From a checkpoint of a small transformer trained on Wikipedia.
Size: 23 layers, width 256, 8 heads of 32 (4 for keys and values), MLP 640 SwiGLU, 22.5M parameters.
Each number is 128 + 24 x the weight over the matrix's rms, rounded and kept within 0 to 255. Layers, rows and columns count from 0.

# layer 11 MLP down (transposed), 640x256, rms 0.08, rows 303-306, columns 128-255
[[138 130 137 134 113 139 115 153 150 113  99 109 121 131 116 162 114 107 141 107 102 164 106 136 158 194 132 122 154 148 181  85 133  90 118  97 146 134 123 178 147 122 134 155  90 136 162 135 152 158  94 102 120 116 122 150 174 141 164 120 162 168 125 102 155 158 104 138 157 133 145  66 114 147  93 140 100 105 137  95 162 134 123 154 140 147 115 133 108 138 116 132 169 127 145 113 125 170 144 137  85 107 129  96 128 171 126 108 138 143 111 163 128  77 136  98 144 139 166 130 122 139 105 137 142 169 139 162]
 [134 152 124 149 146 129  65 107 159 148 121 181 116 108 126 117  78 113 120 150 117  94 135 113 114 107 138 122 107 142  92 132 120 133 151 159 126 166 145 123 152 126 156 110 139 101 124 112  95 118 101 168 138 156 140 134  95 140 156 160 143 133 117 103 145 151  98 125 116 106 147 103 184 131 135 116 157 123 107 157 117 177 143 121 131 108 192  57  86 131  66 105 158 140 140  70 116 147 145 137 103 103 114 111 162 101 145 157 138 179 120 112 157 177 130 141 122  50 146 108 155 108 112 176 127 143 155 157]
 [139 117  90 166 150  79 134 105 128 121 119  90 135 142 161 144 120 160 116  88  88 153 148 113 128 145 109 116  79 132 122 139 159 111  93 126 142 114 139 132  86 113 160 162 148  77 169 130 145 131  74 100 119 139 126 134 153 178 150 144  96 107 149 123 181 126 110 134 107 123  95 139 151 125  93 125 131 141 132 109 177 145 150 143 113  94 114  96 140 136 162 145 175 139 109 147 160 122 137 163 162  95  95 110 144 115 106 126 132 143 102 139 137 143 176 134 156 145 107 164 141 123 141 127 136 109 141 173]
 [119 135 148 116 108 138 139 106  88 122 121 138 139 165 110 149 154 144 150 110 116 106  87 103  98 119 154 169 177 118 111 134 137 142  79 176 157 117 157 134 131 126 105 136 132 145 119 120 101 137 142 116 153 132 129 135 133 153 151 168 145 136 105 139 151 133 129 109 126 151 158 118  83 147 159 116 136 101 107 121 108 140 120 122  99 113 109 118 111 138 118 170 141 197 128 131 128 101 142 155 152 135  82 131 133 112 145 116 128 125 136 134 128 100 116 148 103 139 102 137 141 101 111 137  91 151 139 150]]
# layer 11 MLP gate, 640x256, rms 0.0823, rows 304-307, columns 128-255
[[113 124  93 133 115 173  96 138 113 124 152 137 145 155 143 145 104  85 137  96 158 135 136 145 100 100  92 152  75 136 147 173 116 135 101 114 124 107  75 102 117 128 120 158 100 146 118 121 146 175 155 133 121 132 149 137 112 174 105 130 121  84 145 151 118 140 120 108 131 112  83 170 129 141 146 108 144 121 130 154 145 157 154 105  88 152 134 145  92  54 146 118 144 122 116 154 155 103 131 120 119 115 121 128 133 140 154 154 114 143  98 150 120 152 164 137  75 145  95  94 138 124 154 143 168 179 135  85]
 [160 116 151 139 130  92 136 111 150 121 138 151  59 154 143 121 130  66 143 139 137 142 163 115 121 142  99 142 122 133 134 209 148 112 151 120 109  93 129 104 126 104 124 118 126 129  69 165 162 120 118 149 141  91 131 117 178 163 120 108 118 116 147 124 134 151 158 130 101 126 155 146 128 148 111  97 114  97 155 163  89 147 169 147 136 152 148 156 120 129 127 119 132 147 125 140 118 115 167 156 154 123 128 146 166 157 131 132 117 181 117 113 172 150 148 103  88 188 108  94 110 131 151 147 146 123 139 101]
 [106 134 189 120 122 160  85 120 135 150 148 113 132 108  90 138 135 157 151 149 119 125 116 120 126 150 119 136 133  79 112 113 120 133 112 141 110 162 108 139 131 122 128 128 146 134  89 134 129 120 178  80 158 107 112 122 126 129 114 175 131 117 136 137 115 125 141  95  96 139 137 159 120 152 150 106 134 122 113 119  77 160 163 112 110 106 108 109 134 175 154 110 108 157 113 121 127 117 102 159 114 133  82 116  85 104 146 119 104  96 117 173 147 107  85 154 135 141 117 152 136  97 126 158 105 145 147 108]
 [121 108 126 141  99  99 118  92 105  90  94 131 104 111 123 114  99  95 132 164 125 128  74 117 132 119 107 101 164 146 187 174 151 104 103 140 125 119 123 153 162 108 117 156 103 123 142 112 120 119  97 150 126  81 127 109  91 168 101 112 170 109 114 151 119  85 144 105 129 122 141 142  83 108 158 122 127 133 123 110 144 154 130 123  96 116 148 116 113 131 156 133 140 148 112 174 159 138 184 122 111 150 129 142 128 160 122  82  84 133  90 152 123 140 136 111 111 109 187 142 113 137 119 179 139 117 105 146]]
# layer 11 MLP up, 640x256, rms 0.0818, rows 304-306, columns 128-255
[[131 157 135 160 129 148 160 133 128  85 134 135 126 138 110 128 135  95  90 105 167 111 138 160 176 128 136 132 153 116 131 110 147 125 140 140 164  82 116 132 121 124 121  95 147 103 141 111 115 168 157 105 116 114 127 140 141 142 168 178 164  89 109 159 146 128 124 102 164 111 131 103 137 167 100 121 105 114  89 134 148 105 118 128 129 131 142 151 163 150 130 163  94 160 125 138 119 108 113 135 116 118 121 153 107 142 106 135 191 139 106 141 141 134 112 107 122 114 117 130 179  92 104 106 102 171 145 129]
 [126 149 119 129  97 109 108 125 120 120 159 138 129 175 138 123 116  92 137 144 121 126 132 149 133  95 128 130 162 128 135 127  93 103 117 147 157 128 188 154 178 178 112 125 108 134 151 103 153 132 145 133 142 114 141  80  83 139 141 123 131 126 109 114 126  94 118 131 138 150 137  98  99 128 118 128 114 170 130 117 101 129 141 134 128 166  95 135 166 104  90 170 128 154 121 122 176 103 105 122  73 134 120 122 132 121 151 132 145 166 125 106 120 123 129 148  79 121 163 117 130  97 123 100 142 146 148  91]
 [131 102 115  78 115 144 109 181 115 133 187 152  89 126 109 134 154 124 158 129 127 149 160 104 108  95 159 127 121 163 142 128 125 173 126 148 129 120 104 123 118 123 118 132 159 109 162 123 138 151 153 136  93 153 158 113  96 155  96 128  99 121 163 142 141 198 136 114 171 156 143 104 131 112 115 108 152  97 144 157 130 137 137 122 135 125 117 143 168 111 115 152 146 118  79 101 129  88 151 138 153 126 107 120 174 126 163 115 139 167 136 166 168 127 143 105 128 147 107  87 123 143 180 143 125  77 164 120]]